python train.py --hidden_size=192 --attn_scale=0.177 --learning_rate=0.00547 --schedule="wsd" --train_tokens=132800000
Each number is 200 + 30 x the weight over its row's rms, rounded and kept within 0 to 999. Layers, rows and columns count from 0. The size before them is the row's rms in percent of the matrix's.

# up: layer 4 MLP up, 768x192, rms 0.133, rows 46-62, columns 0-95
# down: layer 4 MLP down (transposed), 768x192, rms 0.047, rows 46-61, columns 0-95
up46,099,184,190,247,192,185,209,216,200,171,230,258,156,177,243,182,209,195,183,273,232,217,175,188,219,219,230,157,199,161,198,236,208,197,237,193,217,213,160,192,136,226,146,209,202,172,160,211,189,229,134,195,250,176,209,176,225,205,246,182,217,233,198,171,217,207,165,219,206,221,194,199,190,165,227,183,168,171,181,177,190,255,139,154,199,168,244,218,211,184,234,177,219,188,222,182,174
down46,098,199,225,187,180,170,207,219,218,200,207,255,188,125,190,210,151,181,227,219,129,198,241,220,189,210,193,220,156,179,181,197,144,185,232,209,173,215,194,186,243,200,204,171,211,177,254,206,155,168,221,156,219,223,251,200,145,142,166,198,219,217,164,198,196,188,130,179,204,263,156,240,168,165,183,190,181,206,215,224,224,201,235,217,189,187,143,135,203,235,231,237,230,260,182,271,207
up47,105,194,192,183,189,224,157,194,207,188,253,202,150,213,247,212,177,207,192,131,181,256,200,125,250,165,206,133,185,189,244,230,164,196,216,154,227,172,196,220,196,164,180,191,144,178,212,206,192,209,223,180,180,271,251,177,191,191,183,198,192,204,177,300,180,213,231,256,212,251,227,165,203,236,205,158,263,214,206,206,208,227,215,184,201,169,187,167,219,206,221,242,251,201,167,219,186
down47,103,232,257,242,228,228,228,205,142,200,162,208,178,211,253,180,219,158,131,197,235,228,205,182,155,172,192,216,214,233,217,287,232,155,233,161,199,248,173,234,269,187,190,236,193,244,154,171,201,189,241,162,225,143,197,241,201,164,214,193,247,154,230,208,199,185,208,148,253,183,239,186,204,223,200,194,217,177,218,213,176,173,215,180,213,216,228,201,195,172,225,184,205,205,166,151,218
up48,115,202,221,227,221,176,190,188,233,222,200,191,198,203,209,143,153,178,200,162,223,211,182,165,238,213,149,207,174,176,230,219,204,216,180,209,154,222,218,246,184,198,252,149,207,193,250,211,181,201,173,258,225,137,184,216,193,218,177,206,222,188,191,188,228,222,156,200,208,222,224,246,185,171,213,185,189,191,183,212,230,172,152,206,211,197,275,171,203,202,191,153,186,192,199,194,130
down48,114,209,190,189,204,153,201,186,259,209,164,189,211,199,212,176,227,202,175,203,192,213,162,161,234,186,205,249,209,215,243,232,194,149,195,176,224,183,262,234,171,187,217,134,203,139,255,184,195,190,157,176,198,174,214,204,169,275,180,170,219,179,216,215,208,233,199,166,183,208,164,253,220,210,221,189,183,220,205,166,170,217,180,208,188,149,199,164,198,240,171,204,190,261,184,289,134
up49,100,199,155,193,167,188,160,135,212,236,195,198,247,181,215,216,152,188,218,251,223,173,207,205,263,215,252,188,255,212,200,219,175,161,250,209,209,217,212,160,196,207,192,232,194,185,211,213,200,172,263,199,225,212,238,258,152,226,199,183,182,162,225,204,178,232,235,245,147,175,242,208,184,237,115,172,212,183,169,232,164,158,216,158,225,156,223,205,152,155,263,133,189,211,212,191,175
down49,098,181,200,204,289,258,199,133,219,252,147,157,256,233,213,253,176,201,229,193,192,161,174,226,175,151,181,232,208,221,199,184,208,249,192,213,192,268,199,179,209,207,221,182,178,225,173,206,204,148,175,222,219,148,219,224,141,195,186,196,172,179,208,184,176,204,233,255,193,262,197,221,225,156,212,142,222,246,163,194,180,191,185,229,200,165,268,258,223,198,230,207,172,174,182,194,191
up50,097,206,149,193,203,190,236,212,228,222,281,169,252,199,214,129,200,188,205,216,178,195,166,187,217,169,178,195,175,201,215,212,229,212,191,198,213,202,225,223,240,224,223,264,201,193,205,153,150,221,210,269,271,258,156,172,220,151,197,231,136,229,223,183,226,175,191,195,227,154,229,174,208,189,171,186,168,227,178,228,207,175,142,178,215,225,204,228,240,210,178,167,163,205,231,198,236
down50,096,224,205,210,127,163,224,146,144,138,249,191,195,197,200,108,172,228,232,198,197,197,203,170,199,153,213,215,221,211,201,191,188,226,184,184,205,216,161,196,178,192,203,279,144,210,216,139,152,186,205,213,191,209,162,246,234,226,195,168,168,254,177,196,230,236,167,199,221,203,180,242,206,248,204,134,163,219,192,180,213,217,243,193,229,199,215,194,176,200,157,193,191,222,194,204,245
up51,067,189,142,238,154,235,272,225,245,229,163,202,188,168,173,216,246,205,250,188,186,179,135,226,195,199,223,203,265,192,188,145,181,251,240,204,156,196,203,261,124,194,185,211,168,223,171,197,202,150,194,222,186,179,186,256,185,168,224,183,214,246,154,164,193,205,224,205,187,229,190,255,227,214,171,249,284,218,205,155,278,198,159,181,207,191,215,208,179,199,208,192,170,193,153,185,208
down51,069,145,170,274,215,191,230,197,228,190,180,218,135,195,183,206,199,218,261,155,178,199,197,199,211,187,189,146,256,209,146,213,174,152,174,209,134,248,196,203,126,184,197,196,221,223,202,160,210,193,217,188,237,187,184,190,210,199,215,180,207,276,216,179,246,239,219,161,220,179,214,201,150,182,185,252,250,229,216,161,304,163,221,199,194,213,198,193,192,189,176,184,226,208,189,159,242
up52,121,176,228,237,183,132,174,163,183,177,199,246,223,211,184,235,196,226,246,175,256,208,175,223,209,190,186,268,196,204,202,165,194,182,204,171,242,262,178,173,149,175,184,220,207,170,183,201,218,234,239,220,206,216,181,178,260,169,241,184,198,194,229,235,188,220,203,160,217,228,206,212,186,183,150,252,211,179,178,170,253,226,251,232,224,242,249,179,148,180,184,205,180,227,191,235,188
down52,127,192,207,189,178,211,149,248,270,172,187,214,192,189,229,193,145,166,212,168,211,184,189,127,206,173,201,194,159,233,213,181,253,183,200,206,208,221,159,170,223,201,209,204,260,171,196,219,228,203,260,223,171,187,221,222,208,228,192,183,193,227,180,205,251,206,230,162,253,192,252,168,251,147,246,246,161,169,211,196,213,183,173,182,180,203,235,161,238,221,156,205,209,238,250,244,183
up53,083,218,195,192,189,196,265,209,211,246,242,196,191,147,211,243,193,191,183,240,182,225,200,161,156,175,231,235,206,179,259,172,200,210,216,129,187,217,195,202,187,193,231,191,252,192,220,185,158,143,216,248,205,211,178,221,161,186,244,221,177,226,151,219,164,209,165,192,178,222,153,244,160,193,237,194,181,218,218,189,237,182,173,214,183,202,226,182,260,187,192,209,217,231,257,159,184
down53,087,227,115,162,197,195,197,218,187,217,227,171,208,174,200,237,172,181,178,221,189,199,201,187,177,167,234,217,243,205,239,170,230,158,233,187,219,236,184,246,175,231,209,201,196,162,219,200,191,172,185,181,198,208,196,185,182,194,253,236,187,190,216,255,179,233,212,170,177,172,160,227,181,213,190,194,187,225,173,158,192,179,147,186,214,179,185,257,257,169,187,223,192,232,253,198,171
up54,068,190,176,149,207,210,231,148,232,231,227,182,252,158,196,180,162,191,222,237,204,208,170,185,224,186,212,188,230,166,250,146,236,137,208,176,161,169,226,256,203,175,276,182,243,156,215,184,185,240,225,280,245,183,208,211,214,189,218,177,177,199,144,221,201,200,225,228,210,223,262,141,191,174,185,205,190,184,237,223,172,209,214,257,211,205,209,159,112,204,194,205,169,164,188,219,149
down54,072,215,214,201,213,247,199,179,226,173,191,201,214,192,184,215,166,210,194,183,264,182,201,123,207,181,206,167,213,167,176,197,196,208,216,200,156,215,194,246,179,147,292,176,218,141,229,212,239,199,202,236,215,239,250,179,198,209,240,152,214,225,200,205,213,134,185,243,203,211,243,153,202,164,170,250,229,243,183,239,179,183,212,178,198,259,211,208,113,222,162,212,155,150,224,177,176
up55,093,185,236,131,211,221,232,177,185,209,271,238,198,210,180,200,177,225,190,297,151,182,228,187,167,189,233,187,198,203,199,237,189,200,224,176,203,227,220,196,202,198,204,192,183,209,161,153,182,143,225,198,271,171,217,190,166,198,197,198,230,222,185,200,187,146,193,250,200,127,195,219,191,230,129,209,230,210,205,197,189,231,206,146,195,242,206,196,154,151,218,247,225,249,210,225,204
down55,092,185,207,189,191,185,156,239,153,203,187,221,209,249,219,203,175,198,193,205,215,231,182,151,207,150,231,212,184,164,188,130,211,198,195,153,233,226,206,200,207,165,187,151,218,183,118,177,191,262,202,210,188,214,192,228,159,187,199,234,219,170,155,162,188,199,188,197,175,185,107,206,171,218,179,183,230,231,236,210,167,191,202,208,224,248,135,219,209,209,223,230,213,210,169,216,194
up56,046,216,221,215,218,215,188,212,216,162,189,202,180,175,264,264,157,202,192,164,223,231,194,190,154,223,222,228,205,265,202,155,226,179,167,197,192,206,176,218,122,168,192,191,155,199,232,189,205,190,157,221,217,170,119,240,195,170,198,219,254,226,240,201,195,232,250,271,212,229,177,192,189,191,204,176,248,256,176,215,269,202,161,190,257,135,213,247,203,260,202,196,206,240,205,205,147
down56,059,197,256,207,204,203,226,223,201,165,210,162,194,175,221,239,153,192,233,200,224,210,189,173,223,215,237,169,232,214,180,162,217,152,178,231,182,216,177,199,154,177,189,245,179,183,221,215,223,202,146,186,233,211,190,223,206,184,151,183,220,392,193,193,185,256,185,279,210,189,202,207,152,215,196,183,239,229,177,229,248,217,209,229,197,210,210,194,218,204,171,230,190,209,203,193,175
up57,037,210,152,236,252,133,200,209,227,186,167,198,195,188,252,184,234,176,253,203,234,191,143,192,171,188,224,199,212,198,175,156,161,241,229,181,216,200,216,260,167,222,172,204,128,171,238,159,199,235,236,195,172,238,237,193,234,217,179,208,219,275,195,215,221,155,191,197,145,185,212,153,193,192,158,208,218,243,217,222,201,233,210,160,220,160,191,199,181,162,172,219,165,192,229,192,237
down57,037,213,209,226,244,164,223,196,202,157,218,148,194,153,246,208,197,203,270,214,181,177,165,202,172,223,196,188,186,218,184,204,224,162,203,262,241,219,193,201,237,226,191,228,165,226,219,195,167,187,228,236,189,196,199,188,199,233,208,187,211,313,211,274,213,241,170,178,174,163,177,186,216,160,163,229,203,205,183,180,194,173,266,202,182,180,195,198,151,239,205,202,141,140,175,215,202
up58,110,250,212,195,181,199,170,166,184,142,198,188,236,221,141,218,158,165,218,245,190,190,263,193,224,163,143,215,169,177,219,183,206,205,208,207,140,169,143,232,154,222,156,190,206,215,201,180,183,188,206,240,186,222,215,207,221,224,187,171,235,177,236,238,211,165,202,236,201,193,192,136,205,217,213,138,230,190,199,229,201,210,197,207,198,183,233,207,201,235,208,138,215,165,215,217,191
down58,108,110,163,222,245,192,120,190,201,206,208,192,183,170,156,173,189,218,169,180,215,199,236,226,171,191,207,241,295,232,232,201,221,198,162,212,206,223,201,234,240,181,217,207,199,168,218,225,184,194,182,215,192,189,161,183,156,216,156,172,195,197,183,195,209,212,224,194,204,190,212,215,179,197,190,230,148,218,206,230,164,210,243,257,230,220,127,166,186,194,206,173,237,145,143,224,257
up59,094,192,231,266,212,203,181,184,200,172,208,199,242,172,174,225,193,149,192,188,222,186,226,251,222,235,204,211,196,232,206,170,168,185,262,230,149,220,191,195,223,173,153,150,158,204,213,84,130,212,198,227,165,237,243,214,238,195,205,212,177,177,210,188,223,208,250,239,177,211,204,256,192,208,210,217,207,194,256,193,166,249,201,171,185,210,156,188,205,187,195,229,155,196,201,175,201
down59,099,147,181,198,204,194,209,223,203,210,155,226,161,193,182,180,223,141,122,194,178,194,244,216,185,225,191,183,193,196,239,196,255,194,228,201,176,203,225,190,201,190,181,165,170,202,208,110,134,230,266,179,209,191,200,185,221,182,176,204,207,164,229,212,217,168,228,205,198,199,222,235,186,195,195,239,214,147,234,204,221,251,213,169,237,188,189,150,234,181,134,243,187,195,176,175,185
up60,075,188,199,185,147,208,206,176,175,182,227,200,191,194,199,203,198,236,236,189,266,194,197,172,260,230,215,223,239,185,174,191,182,157,156,195,185,192,163,190,171,179,153,174,265,181,225,177,223,182,244,192,206,165,185,157,234,188,191,217,185,209,183,174,197,196,190,202,231,260,151,212,202,156,264,179,234,183,228,202,222,174,222,211,139,231,172,200,216,180,227,224,210,218,239,174,168
down60,073,162,210,208,169,227,273,234,184,192,187,223,206,212,175,208,190,196,176,208,226,175,178,197,214,258,245,191,228,162,183,214,214,243,184,211,251,192,162,238,181,145,209,198,179,180,259,159,191,210,166,187,213,160,234,213,251,239,174,238,204,217,206,209,214,201,203,216,241,199,212,199,229,171,168,203,278,207,186,199,260,196,224,148,239,155,173,170,165,204,202,211,200,164,215,199,245
up61,087,196,193,191,217,131,181,165,189,123,183,184,230,184,229,211,235,187,208,163,193,215,203,148,155,277,257,186,189,199,180,191,189,192,201,187,191,184,175,171,73,190,166,212,220,187,166,266,214,208,166,198,228,193,233,227,177,162,199,239,241,180,239,228,159,237,190,187,213,203,188,239,265,186,150,228,207,219,200,196,280,220,165,147,218,255,207,196,202,216,247,200,225,220,201,214,180
down61,085,151,188,235,168,180,193,270,172,178,203,191,274,210,195,200,214,238,242,167,196,230,183,130,176,197,161,200,186,196,204,217,203,143,215,213,225,204,208,207,241,259,194,222,242,201,212,204,218,167,238,192,162,140,162,186,204,216,189,223,216,283,206,211,207,212,202,200,241,189,231,244,151,200,229,194,197,185,233,214,238,187,217,213,231,180,220,227,207,177,224,172,169,201,164,186,209
up62,134,180,214,216,216,217,218,149,181,178,174,210,188,198,212,129,253,186,176,164,253,217,205,190,230,212,208,201,175,167,195,185,195,144,211,167,177,215,207,226,156,173,152,195,192,242,158,211,249,158,207,192,214,196,215,218,243,203,181,195,206,215,209,175,183,197,251,228,142,229,238,211,197,196,224,196,178,174,241,227,192,217,206,182,225,173,215,238,182,209,225,188,201,181,201,124,212